Weights of a small transformer language model: MLP 1536 GELU.
Each number is 200 + 20 x the weight over its row's rms, rounded and kept within 0 to 999. Layers, rows and columns count from 0. The size before them is the row's rms in percent of the matrix's.

# down: layer 6 MLP down (transposed), 1536x384, rms 0.0331, rows 989-1041, columns 0-63
# up: layer 6 MLP up, 1536x384, rms 0.0677, rows 990-1041, columns 0-63
down989,098,163,193,241,202,187,173,195,203,214,211,210,176,204,171,215,205,193,196,203,234,208,202,212,195,199,207,198,194,158,246,196,208,181,215,228,162,199,217,213,179,175,209,185,203,200,201,190,199,207,197,173,192,193,245,196,194,236,205,195,248,195,206,187,206
up990,099,239,215,221,216,194,172,200,194,201,211,221,182,191,200,214,187,222,226,197,196,211,180,167,214,167,167,236,189,192,196,225,244,156,201,200,237,200,187,178,194,166,197,234,205,193,214,186,189,174,223,215,201,194,194,201,173,205,200,194,173,205,144,222,177
down990,102,201,216,215,189,176,178,187,223,207,196,231,233,231,211,178,180,206,225,220,199,202,217,190,211,205,159,187,202,205,196,232,179,219,219,184,216,157,203,170,214,179,192,201,192,197,199,205,213,203,174,195,162,229,206,200,184,188,208,210,172,215,189,213,188
up991,103,211,211,211,210,185,185,184,180,253,200,210,231,187,227,206,209,192,193,234,180,188,217,222,199,191,170,232,215,176,200,209,187,243,200,218,225,205,225,180,230,210,194,173,180,207,225,196,205,211,209,218,209,205,184,188,214,187,223,169,189,194,169,201,184
down991,099,176,167,186,208,195,213,203,201,213,165,217,179,212,202,192,190,218,178,196,166,181,201,208,168,218,175,187,159,184,250,192,220,173,197,264,194,197,172,209,187,188,175,193,140,225,204,183,238,188,207,230,184,182,205,208,201,188,205,180,208,189,236,175,190
up992,099,235,188,217,194,207,195,202,203,217,179,187,176,184,172,163,218,205,199,199,202,193,190,207,159,174,169,185,201,243,178,225,201,168,176,218,210,223,215,191,184,216,188,197,176,204,199,205,211,212,186,170,184,235,218,195,133,221,178,175,212,193,190,233,214
down992,098,153,205,247,214,198,208,172,192,174,173,192,163,210,212,190,201,224,210,205,175,175,182,205,226,230,200,204,193,200,217,193,211,224,228,184,187,221,201,170,224,186,178,200,226,164,206,237,224,187,187,172,192,171,240,215,251,169,197,192,217,224,223,211,227
up993,103,192,197,186,204,191,212,180,197,221,220,175,202,219,197,170,233,204,206,167,221,187,206,213,180,201,197,211,199,221,161,189,183,219,199,191,192,186,218,157,177,208,202,190,203,197,217,213,216,173,187,229,180,181,170,192,173,166,203,256,199,190,203,181,202
down993,099,206,200,188,220,214,186,175,173,221,195,198,214,202,195,232,198,184,230,181,206,270,164,212,196,206,195,216,222,200,216,175,207,171,201,199,233,219,179,187,197,213,231,197,181,226,192,180,257,234,187,218,188,220,188,247,174,221,199,218,228,191,181,223,156
up994,099,174,218,204,206,210,173,178,181,189,219,159,180,181,166,204,188,245,189,183,215,206,199,179,223,191,230,213,197,235,196,187,169,217,194,197,196,183,166,188,229,214,226,213,166,187,197,217,231,215,215,211,205,219,188,203,207,211,170,185,206,185,201,179,208
down994,114,204,218,200,191,186,195,167,186,196,216,157,185,187,176,180,237,214,230,149,219,208,217,186,213,167,197,201,163,245,222,183,177,194,223,184,161,178,180,207,171,190,170,164,178,198,211,197,198,232,222,227,169,232,208,211,189,220,228,219,216,192,194,180,187
up995,097,196,230,211,207,226,178,237,227,153,159,241,190,209,238,215,227,212,227,206,215,206,190,160,179,192,194,231,170,231,204,148,204,200,193,207,175,232,193,212,197,171,194,199,185,203,194,205,184,176,210,205,197,200,180,210,185,181,196,190,205,206,220,185,199
down995,088,214,173,256,211,181,225,182,208,173,176,167,185,207,184,236,210,197,186,193,232,184,181,211,215,201,218,232,206,204,224,184,206,203,248,221,218,223,206,211,228,205,209,184,201,191,234,205,203,223,240,195,231,182,217,231,166,213,166,215,230,181,234,189,213
up996,101,207,211,225,161,195,224,198,203,171,208,196,165,233,184,207,208,220,181,165,200,203,194,204,209,200,217,223,180,204,212,226,184,195,175,157,179,228,161,211,214,190,228,189,199,194,210,197,190,206,197,182,204,187,189,187,170,186,216,174,210,173,217,225,185
down996,090,216,229,233,218,203,192,190,211,194,217,208,208,170,238,177,207,213,218,217,228,214,176,223,199,212,189,200,201,203,193,242,173,215,200,181,225,194,228,215,191,202,207,216,195,179,244,217,200,232,196,184,182,224,205,171,175,191,205,182,192,189,187,214,201
up997,088,196,204,254,194,205,224,174,189,196,197,186,226,245,172,214,207,190,222,219,175,201,218,197,184,212,192,199,183,233,231,174,202,231,242,222,194,208,204,166,202,224,191,216,194,206,206,207,195,234,186,194,196,185,203,228,213,218,198,197,192,194,203,168,221
down997,099,216,212,207,214,208,178,191,181,214,192,190,213,229,166,217,201,160,208,226,202,170,198,226,214,156,220,210,202,217,177,185,224,203,171,198,202,222,189,190,182,203,182,186,186,159,189,197,189,197,203,188,193,220,235,221,201,233,200,208,193,177,195,175,202
up998,088,172,224,216,197,239,202,212,196,189,212,199,227,210,203,200,199,202,226,210,196,193,189,229,191,221,177,210,184,220,232,190,219,210,200,175,182,220,194,195,209,236,181,151,212,174,200,184,216,191,213,191,190,175,200,189,213,194,234,186,180,184,172,246,175
down998,096,212,183,206,202,208,227,179,229,210,169,219,178,209,213,184,177,201,209,242,198,209,217,193,166,207,210,167,216,221,175,214,170,152,214,222,228,151,195,168,172,231,230,216,221,205,227,214,186,230,202,203,211,178,197,213,188,188,185,203,193,212,204,194,233
up999,097,215,212,186,181,236,166,184,191,188,200,200,214,203,169,232,172,205,221,214,237,212,219,195,181,237,213,171,217,198,168,196,224,150,212,198,181,206,222,188,209,235,197,181,174,215,225,204,215,179,212,213,184,184,216,158,204,214,231,183,191,190,195,161,190
down999,089,189,170,208,204,186,212,181,226,221,215,194,177,183,169,216,178,153,203,188,186,231,206,155,242,174,202,210,197,206,225,213,215,215,215,196,186,176,223,226,193,155,213,212,201,216,196,203,169,185,190,238,223,188,196,226,199,203,215,219,186,215,207,260,195
up1000,102,177,186,203,214,196,214,251,201,192,154,198,215,191,230,202,222,193,203,198,181,196,190,191,191,181,198,238,218,202,209,216,232,243,188,188,219,192,217,203,191,221,239,189,207,178,211,218,190,177,189,218,201,184,229,176,197,180,205,209,192,221,184,221,183
down1000,112,202,204,205,215,190,202,209,219,203,202,199,171,205,204,219,233,236,202,163,200,218,202,203,227,182,217,202,157,212,210,197,231,191,211,235,182,172,180,173,194,178,207,198,208,213,213,214,208,185,230,193,169,196,190,233,176,184,191,214,195,202,196,226,220
up1001,098,205,211,175,190,203,223,198,230,211,206,200,181,183,196,184,171,187,185,189,210,210,175,190,189,229,187,191,223,207,189,181,217,224,227,180,224,162,182,217,214,172,194,213,190,192,164,228,223,189,183,219,207,202,181,211,201,194,184,233,184,186,226,217,215
down1001,099,201,158,245,212,186,195,235,190,162,163,210,188,192,177,182,194,223,194,214,188,199,206,212,212,222,176,192,170,217,220,207,195,209,184,196,206,198,163,187,179,225,159,186,234,206,162,241,191,198,200,203,199,238,196,182,216,212,221,161,214,201,221,267,230
up1002,102,207,150,198,175,179,200,190,237,184,170,194,184,214,205,212,191,196,207,199,176,201,214,162,194,205,191,169,209,195,214,187,220,193,259,233,243,210,208,208,237,202,205,197,203,184,186,175,217,190,224,217,188,174,213,166,220,205,218,185,213,199,201,203,192
down1002,098,184,177,225,211,192,192,210,151,201,202,159,178,246,179,184,217,209,202,177,215,168,200,194,186,189,212,245,179,207,206,208,207,214,228,185,156,247,190,239,199,197,238,201,190,197,222,177,163,189,198,193,192,197,182,235,193,210,199,226,221,215,215,248,203
up1003,089,193,183,162,209,195,174,192,200,185,194,263,213,185,170,181,194,182,187,199,232,224,180,214,208,181,212,160,227,204,185,222,214,208,233,220,219,196,225,186,224,215,191,197,159,177,234,206,186,197,233,205,177,208,180,195,201,246,213,227,202,200,148,161,176
down1003,104,185,178,182,217,212,205,245,172,206,194,189,215,176,208,217,192,136,193,182,203,180,214,224,217,194,162,187,206,209,236,206,177,191,213,188,192,214,194,206,189,216,170,173,208,205,203,235,220,226,153,217,176,152,163,195,201,179,182,179,190,208,227,215,229
up1004,097,205,192,213,172,207,194,198,217,184,177,177,224,235,184,151,210,182,171,201,229,208,200,200,223,181,196,167,205,203,211,157,235,215,181,228,214,162,227,189,207,187,211,200,233,193,214,201,232,208,227,221,243,195,221,184,255,230,187,217,178,189,191,215,196
down1004,101,166,226,194,220,184,196,228,181,171,215,225,193,208,191,194,184,181,170,178,166,186,215,197,188,261,163,186,196,217,212,217,225,207,214,190,205,218,214,219,201,225,206,189,216,190,151,179,216,170,206,190,209,209,177,207,177,220,212,221,220,187,196,208,213
up1005,093,178,254,208,216,172,193,161,199,181,193,220,210,168,191,223,186,201,190,229,239,184,206,207,176,184,233,209,207,179,216,239,212,186,191,194,190,207,198,180,190,196,191,189,233,212,185,219,212,154,191,147,229,198,234,188,204,189,195,227,200,206,199,216,208
down1005,092,208,202,192,212,188,199,171,220,203,209,188,184,231,216,234,188,199,189,211,191,227,231,225,232,186,200,179,186,202,219,213,181,180,214,189,223,159,178,172,201,217,207,186,195,181,179,199,179,210,189,198,221,167,167,183,190,171,200,201,199,200,211,243,196
up1006,099,193,193,200,142,180,200,170,199,243,205,201,197,212,178,194,208,165,220,227,201,176,185,183,207,175,193,218,222,212,219,204,213,183,226,228,210,188,195,167,240,187,222,205,206,201,211,220,210,229,195,219,200,178,184,217,203,138,215,159,188,182,163,199,182
down1006,093,185,249,217,187,249,200,190,200,221,195,199,167,204,222,205,216,197,216,198,180,225,193,226,205,216,222,203,197,232,206,208,197,205,201,205,184,219,226,191,206,230,219,177,210,193,228,211,183,206,201,208,189,156,208,197,185,215,213,148,197,143,212,204,165
up1007,093,197,170,213,184,179,163,231,218,217,176,202,205,198,181,208,220,203,185,208,202,191,181,158,207,168,211,181,189,193,177,213,183,254,175,169,195,202,204,211,195,188,189,223,187,200,216,181,216,187,187,216,220,224,211,218,189,204,177,179,232,231,225,183,224
down1007,099,163,175,216,206,154,195,188,208,195,222,218,198,224,172,190,209,207,199,183,156,210,167,183,192,172,187,197,183,234,189,197,211,203,192,203,209,196,203,213,169,202,201,178,196,190,190,212,177,196,165,201,202,182,232,190,169,186,200,215,223,168,207,228,223
up1008,097,218,171,149,211,177,218,205,197,188,180,217,224,189,156,190,213,208,191,224,179,197,185,217,212,235,195,260,203,208,206,229,198,186,207,175,174,195,182,206,202,172,171,193,225,142,210,201,195,248,162,189,190,194,176,198,188,199,184,190,191,199,184,195,193
down1008,105,215,227,201,170,213,179,179,154,199,207,238,152,256,161,217,214,231,191,188,193,181,213,177,167,218,211,173,208,167,206,217,226,183,183,196,170,164,183,193,208,197,182,219,205,239,190,194,204,216,221,178,214,228,205,163,235,219,181,205,223,173,170,206,224
up1009,104,167,232,188,255,179,189,211,226,209,186,216,201,199,228,220,215,173,188,162,178,198,165,198,179,213,214,200,174,190,203,205,193,186,198,191,220,195,181,203,207,238,220,179,184,219,214,223,214,228,217,199,219,207,223,238,205,170,174,243,200,186,200,223,216
down1009,101,220,256,236,206,191,191,213,187,237,159,206,194,236,219,206,197,224,199,193,177,191,210,245,217,228,186,204,200,187,186,178,198,230,197,195,171,212,218,216,216,233,168,191,184,168,197,201,212,215,225,149,189,197,241,162,182,192,197,218,173,181,175,176,174
up1010,104,186,207,182,173,171,179,208,188,188,205,235,222,205,190,184,193,245,206,185,204,215,212,198,201,159,230,211,192,200,163,171,207,175,214,185,210,193,169,182,192,205,232,238,195,221,174,164,175,163,193,221,202,200,185,239,211,237,199,210,210,201,208,205,227
down1010,105,236,208,197,172,181,228,196,199,244,201,194,195,170,152,204,190,205,179,200,178,281,247,195,230,203,178,199,191,156,225,213,186,213,203,199,207,201,200,189,208,198,181,195,177,219,204,192,181,220,205,189,180,195,182,171,175,188,155,212,192,234,177,209,199
up1011,105,232,164,231,206,209,197,211,179,206,220,206,149,185,202,254,166,192,189,197,171,197,230,191,208,203,187,169,214,194,201,206,170,195,191,197,209,226,186,201,210,181,179,170,210,167,266,201,208,204,188,201,178,188,212,212,186,181,179,219,190,210,217,228,225
down1011,099,224,185,237,206,206,188,221,162,187,190,210,163,180,198,194,171,204,189,225,184,226,207,162,210,190,183,211,163,198,232,198,208,181,222,223,217,190,209,193,195,195,187,207,209,165,200,207,214,176,171,219,176,199,191,174,193,235,184,195,186,201,204,224,220
up1012,096,145,205,167,209,165,194,206,193,188,209,186,193,202,204,195,180,203,200,210,205,218,205,198,191,192,183,243,196,219,193,219,217,235,249,198,208,213,198,218,203,213,216,195,184,197,181,176,207,203,197,240,217,169,221,208,206,132,235,182,222,200,219,232,193
down1012,100,202,214,221,154,210,239,194,164,195,170,206,192,226,191,156,188,196,191,184,225,191,176,216,209,215,184,176,207,219,193,225,220,171,206,206,174,174,196,184,204,181,192,180,247,197,195,226,160,187,227,209,202,213,191,192,200,261,165,216,200,212,156,222,212
up1013,101,189,181,232,173,232,214,190,193,191,192,202,172,166,214,217,163,219,217,238,218,184,219,203,203,194,194,200,197,236,180,206,173,185,169,191,176,183,217,178,180,191,217,209,186,180,202,196,180,155,183,187,200,195,189,192,190,194,190,205,227,216,207,196,181
down1013,100,178,187,184,195,198,207,200,174,202,204,176,177,162,207,188,193,219,188,199,215,218,193,220,233,196,215,204,230,240,204,227,185,191,155,180,220,226,226,181,209,199,217,174,191,188,200,157,197,164,238,181,166,201,152,239,155,209,181,164,186,190,174,196,201
up1014,096,197,163,232,180,191,217,218,175,190,171,188,200,192,183,224,213,226,178,186,221,181,195,226,196,181,215,199,203,186,194,218,209,227,199,211,188,171,216,233,175,214,196,187,178,181,220,197,205,214,210,159,178,230,203,202,177,183,194,192,183,221,203,189,219
down1014,098,245,199,181,224,152,200,205,236,186,227,187,175,226,169,190,188,198,180,218,195,195,178,206,197,185,218,203,179,202,170,224,238,148,204,182,190,191,180,204,195,196,188,221,215,219,201,213,219,216,186,187,213,181,232,209,215,203,217,235,252,165,194,194,204
up1015,100,201,180,204,211,208,212,244,191,156,188,204,179,228,223,200,194,199,192,164,207,208,250,212,205,171,212,221,198,165,220,215,198,200,192,216,169,210,201,180,179,217,194,212,201,199,191,200,227,207,217,184,208,217,214,176,221,207,221,166,183,188,210,210,219
down1015,099,183,220,227,211,177,214,177,182,183,194,174,205,220,207,199,188,192,212,207,196,256,190,201,196,196,232,178,204,207,185,206,195,218,218,215,229,194,237,257,186,198,216,223,213,212,186,176,204,195,200,226,203,218,204,170,174,201,169,206,210,217,199,170,206
up1016,107,196,210,186,191,203,216,225,221,213,200,207,208,182,183,236,226,205,207,183,174,207,185,169,219,163,218,170,205,225,174,188,214,217,202,168,194,265,192,201,214,189,191,176,198,216,177,211,200,179,203,212,199,174,245,206,208,204,179,195,173,185,239,192,205
down1016,095,213,220,184,214,194,211,202,228,203,202,196,227,192,185,214,206,176,189,138,177,166,192,216,205,168,222,186,196,156,216,176,203,221,233,202,183,199,177,195,199,163,247,234,216,199,213,207,202,187,187,187,183,212,202,165,212,179,206,182,193,206,213,183,222
up1017,107,215,211,194,203,182,213,207,183,175,205,196,233,215,225,176,210,209,207,193,217,211,197,184,189,212,220,217,216,246,191,220,226,177,203,192,218,168,209,228,181,219,243,199,207,215,184,178,227,189,178,211,205,198,224,161,177,122,172,212,208,176,198,187,202
down1017,103,177,204,230,220,216,217,170,202,174,184,175,196,175,230,218,209,206,163,197,189,197,201,198,185,178,205,206,206,231,191,169,217,199,212,170,255,184,221,182,189,188,201,215,206,213,205,194,211,191,269,174,184,219,212,206,212,213,174,185,195,192,215,190,235
up1018,092,232,177,193,195,187,189,237,250,228,181,208,225,214,215,197,196,179,210,181,191,164,211,200,196,193,204,221,201,198,191,186,232,210,190,167,242,184,224,219,216,199,180,162,208,207,200,195,203,208,192,217,195,198,204,204,216,216,222,205,179,195,194,220,189
down1018,093,196,175,196,219,201,217,197,234,222,193,192,236,186,176,197,171,185,199,214,211,200,202,200,188,220,200,192,168,202,168,202,189,178,174,219,210,161,206,211,248,215,204,216,208,195,198,241,209,199,202,190,194,185,215,190,164,192,204,190,241,189,194,195,217
up1019,101,213,179,176,193,194,192,177,226,192,177,220,194,206,189,200,200,225,193,208,248,168,222,193,206,187,192,193,224,176,199,207,186,197,189,201,182,179,190,175,218,210,167,199,201,200,223,202,212,210,182,174,203,196,163,213,263,185,199,192,203,204,211,188,232
down1019,104,176,205,222,197,214,191,214,170,232,207,213,210,186,192,240,193,252,196,160,191,230,191,190,195,221,169,167,239,210,209,184,252,236,165,211,222,204,196,224,181,202,194,197,222,237,185,198,222,165,201,195,201,215,190,195,176,228,198,204,183,203,174,200,204
up1020,103,214,220,170,218,190,214,146,214,195,190,188,221,195,189,192,234,203,225,219,201,203,190,180,198,170,196,256,235,178,187,201,226,176,213,200,195,185,163,179,210,210,206,184,206,221,210,233,242,189,201,194,200,192,220,181,189,176,209,211,193,233,231,177,208
down1020,093,217,179,191,192,211,225,172,191,197,192,184,184,171,182,159,205,201,222,169,218,186,214,206,186,186,248,184,197,227,162,196,204,202,162,218,199,179,208,186,207,213,190,195,198,222,225,189,182,243,174,204,172,193,239,205,229,176,207,196,225,241,166,145,184
up1021,093,189,196,188,232,232,188,180,211,169,220,230,220,205,193,203,194,219,218,189,199,190,182,210,208,225,216,193,174,231,191,171,220,215,215,193,180,209,224,183,195,211,181,190,207,190,208,234,172,216,223,221,199,206,201,183,213,206,191,177,202,207,205,181,171
down1021,104,204,204,187,227,184,192,228,230,207,204,206,164,157,206,192,252,192,166,179,180,179,186,166,204,140,222,200,188,203,192,193,218,209,192,172,228,236,177,194,169,206,212,196,190,217,194,234,213,229,183,181,198,207,192,229,195,210,218,179,239,171,223,197,188
up1022,092,197,173,209,192,253,229,228,168,183,182,164,200,196,175,221,206,196,170,186,234,223,184,194,174,172,186,185,186,214,211,177,160,196,210,196,198,205,191,192,196,211,173,185,193,202,227,242,153,209,229,233,217,173,169,225,188,212,196,215,208,190,228,206,155
down1022,100,188,215,194,192,209,190,226,196,194,201,223,204,210,207,203,203,174,209,171,160,182,203,210,215,201,197,168,199,183,220,198,202,180,211,233,195,173,202,190,203,225,216,203,205,198,231,210,192,215,192,186,230,191,183,234,186,200,201,180,236,223,212,211,185
up1023,106,201,204,214,212,216,185,179,177,213,217,196,192,172,213,185,193,196,206,214,219,198,205,130,180,214,191,242,209,192,184,170,220,201,217,238,216,217,203,221,192,208,214,197,192,172,173,182,202,219,209,192,191,173,201,182,197,236,223,184,195,163,224,203,209
down1023,103,204,240,183,155,200,207,190,175,227,216,258,167,184,213,201,212,225,218,157,164,193,227,221,215,178,205,156,167,226,205,171,208,134,202,162,177,203,219,180,209,204,192,175,203,203,186,198,189,185,196,214,178,184,210,238,171,229,182,158,171,197,203,223,222
up1024,088,196,179,184,178,244,230,243,206,260,192,180,250,189,190,215,194,174,217,219,207,232,196,149,208,194,180,182,208,214,220,258,222,234,190,180,198,201,194,198,171,188,202,161,204,193,213,206,229,210,187,204,189,196,231,193,169,193,185,213,177,231,192,200,168
down1024,094,242,217,190,217,175,171,203,231,239,178,198,196,182,238,178,202,177,211,191,222,181,184,167,215,211,202,162,245,191,161,225,205,192,164,200,182,210,201,232,171,174,188,188,204,201,219,190,195,226,180,192,195,229,200,219,181,231,179,215,195,184,183,219,206
up1025,100,162,225,171,221,192,230,219,204,184,197,190,190,207,195,177,177,191,179,188,204,209,196,213,177,184,213,214,245,225,182,188,241,215,214,201,185,211,180,232,239,196,228,184,186,195,185,207,168,216,200,176,196,209,190,209,227,186,229,217,216,219,164,213,229
down1025,094,187,177,183,205,260,214,212,176,199,225,179,202,172,201,194,215,195,225,221,189,177,221,241,212,182,195,176,181,192,219,195,233,211,191,191,155,206,240,188,172,210,220,203,209,193,207,198,216,181,196,182,198,200,223,228,197,222,208,237,218,205,200,202,184
up1026,088,267,239,185,228,215,199,205,189,188,189,211,194,175,198,188,185,187,195,211,199,200,202,185,189,214,204,181,230,194,208,218,204,236,180,244,205,198,180,184,185,204,190,212,191,211,200,150,213,190,181,182,192,192,214,163,212,200,201,176,225,211,204,205,207
down1026,113,199,223,198,228,163,235,219,191,179,214,208,218,198,213,235,183,216,197,185,199,199,188,179,194,194,200,204,195,195,149,190,238,180,211,206,171,201,161,168,192,221,180,242,202,202,190,184,208,223,217,190,195,194,197,189,174,182,182,176,197,174,173,194,208
up1027,094,192,216,202,184,225,196,224,218,199,197,200,203,190,212,186,195,171,182,194,218,220,170,218,161,209,176,192,229,166,197,207,186,235,189,159,172,216,193,193,179,181,186,179,218,249,201,180,195,178,189,181,232,198,220,199,191,228,182,215,214,207,197,209,175
down1027,100,168,176,223,204,189,238,193,224,185,234,191,190,198,208,207,189,214,176,209,218,183,223,212,221,207,174,179,203,223,209,209,168,200,197,201,178,167,208,214,195,200,200,236,220,224,172,169,216,226,202,205,218,212,208,187,212,195,210,164,160,188,198,214,229
up1028,102,244,197,207,174,237,217,200,213,220,163,178,206,186,178,193,207,208,173,193,200,232,194,181,198,196,205,205,208,230,210,191,198,213,226,179,220,205,212,187,234,180,187,176,227,216,209,222,210,210,211,178,205,192,179,170,213,206,208,187,199,180,217,225,233
down1028,098,229,179,185,220,253,174,186,185,175,171,187,206,206,171,192,194,209,204,194,220,222,240,185,192,197,184,170,193,203,193,192,213,197,197,201,204,196,222,221,215,163,228,222,186,180,184,206,225,189,234,227,211,217,174,180,206,218,169,178,215,226,221,194,240
up1029,099,212,234,208,218,214,227,208,216,191,212,213,224,185,186,170,185,181,217,214,193,179,190,193,182,215,215,210,197,210,201,224,235,202,229,193,198,184,193,199,181,189,199,159,213,199,210,193,227,185,211,228,195,219,186,189,236,185,212,193,226,231,202,197,197
down1029,095,197,186,186,237,247,223,158,169,207,182,166,218,183,188,200,199,162,190,211,184,193,220,198,210,199,209,209,210,178,170,215,190,207,225,217,202,204,208,200,210,207,198,174,176,199,204,244,174,223,192,207,218,197,186,198,174,221,204,191,206,193,216,215,195
up1030,097,218,166,219,215,164,165,200,164,208,191,209,186,167,198,198,196,176,187,164,194,184,186,226,190,234,251,238,180,216,193,187,226,187,201,183,210,194,203,205,200,229,202,192,214,239,208,170,212,203,196,215,197,180,191,186,203,186,193,177,185,179,202,170,185
down1030,095,209,215,183,179,193,202,242,186,219,173,187,191,207,175,210,170,186,222,195,177,192,219,218,204,167,175,190,173,222,216,216,156,206,226,191,183,202,215,168,199,193,229,184,191,206,216,186,216,191,240,190,239,221,211,220,205,210,247,208,173,202,177,212,183
up1031,098,191,224,224,196,162,216,185,205,218,209,184,236,190,172,211,205,198,182,186,229,222,190,183,204,200,203,188,215,187,158,194,213,189,200,188,196,199,197,190,195,205,224,199,200,257,198,195,213,211,200,197,216,188,237,228,203,178,202,169,191,191,181,226,192
down1031,104,182,179,182,223,180,182,172,199,181,194,183,230,201,189,183,160,191,187,232,239,171,211,203,182,171,168,208,207,226,179,182,207,221,182,234,230,199,181,179,217,228,222,204,193,201,192,198,192,146,197,192,184,200,192,169,224,179,197,166,183,220,186,189,184
up1032,095,201,233,182,211,194,185,178,185,171,240,211,210,231,204,187,185,210,170,188,194,203,219,190,243,188,225,254,217,193,168,243,186,180,189,218,233,217,240,222,213,183,236,202,181,218,207,213,220,243,173,189,191,189,245,249,193,196,223,185,192,195,212,186,185
down1032,112,207,156,199,202,166,194,226,204,216,180,223,164,180,181,231,223,175,187,241,212,176,174,198,215,219,181,189,198,176,208,171,228,200,189,187,192,205,224,200,185,172,178,190,215,198,185,191,179,219,196,177,229,204,200,234,203,213,195,214,213,180,241,183,185
up1033,098,187,241,216,226,212,151,199,225,182,168,190,170,166,207,166,191,225,209,200,182,191,165,246,208,189,200,199,209,202,239,190,221,248,214,216,177,189,183,199,215,215,217,235,167,197,183,220,177,234,223,185,197,188,198,224,223,172,188,188,219,172,191,198,198
down1033,097,206,203,208,213,203,244,196,172,195,226,190,199,202,200,217,163,214,206,175,202,216,236,193,226,225,226,195,181,184,207,158,170,213,238,201,175,202,238,235,186,220,166,193,220,204,189,227,232,164,195,196,212,213,206,205,233,242,217,212,190,179,161,186,206
up1034,093,230,212,229,200,220,215,235,196,193,186,232,197,168,151,220,206,212,181,177,216,208,195,187,206,238,275,225,236,220,204,218,201,174,205,196,224,207,172,195,228,168,219,204,194,148,178,204,217,211,230,216,213,226,228,224,202,211,160,193,217,198,197,209,176
down1034,113,193,221,221,190,171,177,184,196,193,226,183,157,190,248,200,178,155,223,246,210,200,207,178,176,185,203,167,207,197,207,224,155,229,205,211,199,192,186,219,176,237,158,188,218,187,241,181,212,185,179,199,164,176,171,225,225,237,202,210,143,187,167,170,215
up1035,103,199,176,204,220,205,183,185,204,227,189,190,204,195,211,191,181,197,191,209,212,220,211,191,174,210,206,191,198,262,167,208,185,207,273,231,247,199,229,165,203,185,229,199,202,212,221,175,244,188,219,199,192,211,163,165,194,213,215,204,206,162,183,212,188
down1035,098,210,165,176,211,233,209,207,211,211,205,216,178,240,210,195,210,195,229,213,210,195,215,216,174,200,168,192,193,201,212,184,195,185,219,199,195,208,181,177,181,199,213,207,215,182,198,211,192,167,180,184,219,199,188,191,204,181,215,250,191,216,187,193,255
up1036,109,175,198,202,236,189,188,193,211,211,132,213,202,192,205,233,198,180,206,201,189,170,194,198,203,188,192,204,156,179,186,188,223,207,164,181,177,179,209,214,219,189,215,205,195,236,203,202,221,229,220,230,208,201,216,193,190,203,161,179,186,185,244,205,228
down1036,105,219,195,160,191,240,233,230,228,198,182,268,199,201,191,212,166,165,205,173,191,183,183,198,206,192,200,189,205,205,177,187,226,205,172,157,191,196,211,183,207,216,164,173,218,171,239,194,207,215,186,221,186,212,215,173,189,228,197,203,224,216,216,177,198
up1037,102,197,164,204,202,185,184,199,187,213,138,178,203,166,196,166,199,171,196,199,188,194,177,177,204,212,219,217,173,172,209,226,213,210,168,202,236,171,183,241,234,198,214,180,199,211,181,207,218,214,202,177,202,180,196,203,236,179,168,191,217,200,190,194,224
down1037,104,204,206,200,192,162,208,204,195,213,153,192,220,210,205,192,208,150,226,163,204,241,183,170,192,195,190,180,217,174,181,230,196,165,179,191,176,178,179,192,211,201,234,197,187,215,181,171,186,230,211,191,210,194,216,186,218,172,205,196,223,194,203,163,204
up1038,097,191,182,189,180,210,194,203,168,163,190,192,221,225,173,233,164,196,208,185,230,215,180,172,194,198,210,234,211,227,186,217,219,205,197,229,207,201,224,191,225,178,197,182,192,207,210,216,230,206,200,196,164,173,194,197,189,203,206,202,221,179,232,153,143
down1038,092,223,233,167,201,202,195,199,199,187,206,197,187,209,173,246,173,201,198,246,216,190,199,201,209,190,186,203,232,189,203,176,211,210,178,205,228,212,195,192,216,164,208,220,227,211,245,224,164,209,210,205,231,182,217,210,199,200,174,166,212,208,188,211,183
up1039,103,190,217,203,143,211,208,188,182,174,178,224,197,211,209,208,180,226,191,190,179,171,187,207,210,196,240,204,197,216,181,175,210,180,173,210,184,199,216,204,214,206,198,228,204,218,212,207,208,194,182,172,175,195,222,232,235,199,185,150,233,230,221,211,216
down1039,095,206,199,225,210,220,184,176,213,174,197,226,198,212,206,182,182,172,181,198,201,172,202,223,203,163,218,229,189,186,224,184,219,181,212,220,200,224,181,195,174,223,158,191,198,187,208,190,190,205,217,211,194,213,184,218,174,219,210,198,239,181,187,191,169
up1040,102,190,235,192,207,178,171,225,200,196,204,178,145,197,187,204,203,182,199,212,196,167,205,201,190,197,185,199,200,219,193,232,201,212,178,179,214,214,193,176,205,200,180,177,198,214,194,217,174,203,176,214,180,174,194,249,178,182,212,219,189,187,188,201,199
down1040,097,219,226,191,202,199,224,229,200,189,218,206,186,192,180,227,231,219,200,198,203,173,211,195,219,169,186,204,234,162,208,220,193,173,194,253,203,214,184,182,224,213,202,201,168,207,209,188,207,184,217,239,222,178,193,205,198,252,177,189,174,222,198,179,201
up1041,098,215,203,203,187,192,222,194,212,214,201,221,207,165,244,236,205,217,187,232,202,188,210,157,197,194,185,211,219,178,207,173,173,201,218,205,217,153,203,218,183,233,232,212,219,190,206,228,205,172,200,163,191,174,209,202,164,180,175,197,207,180,195,198,192
down1041,095,195,199,197,175,185,168,200,200,215,215,172,235,194,214,230,188,222,209,209,205,209,195,169,199,203,183,205,246,208,216,218,213,192,173,210,196,211,196,235,159,215,186,169,152,184,199,208,199,219,179,224,196,187,207,222,228,242,189,204,182,182,164,201,198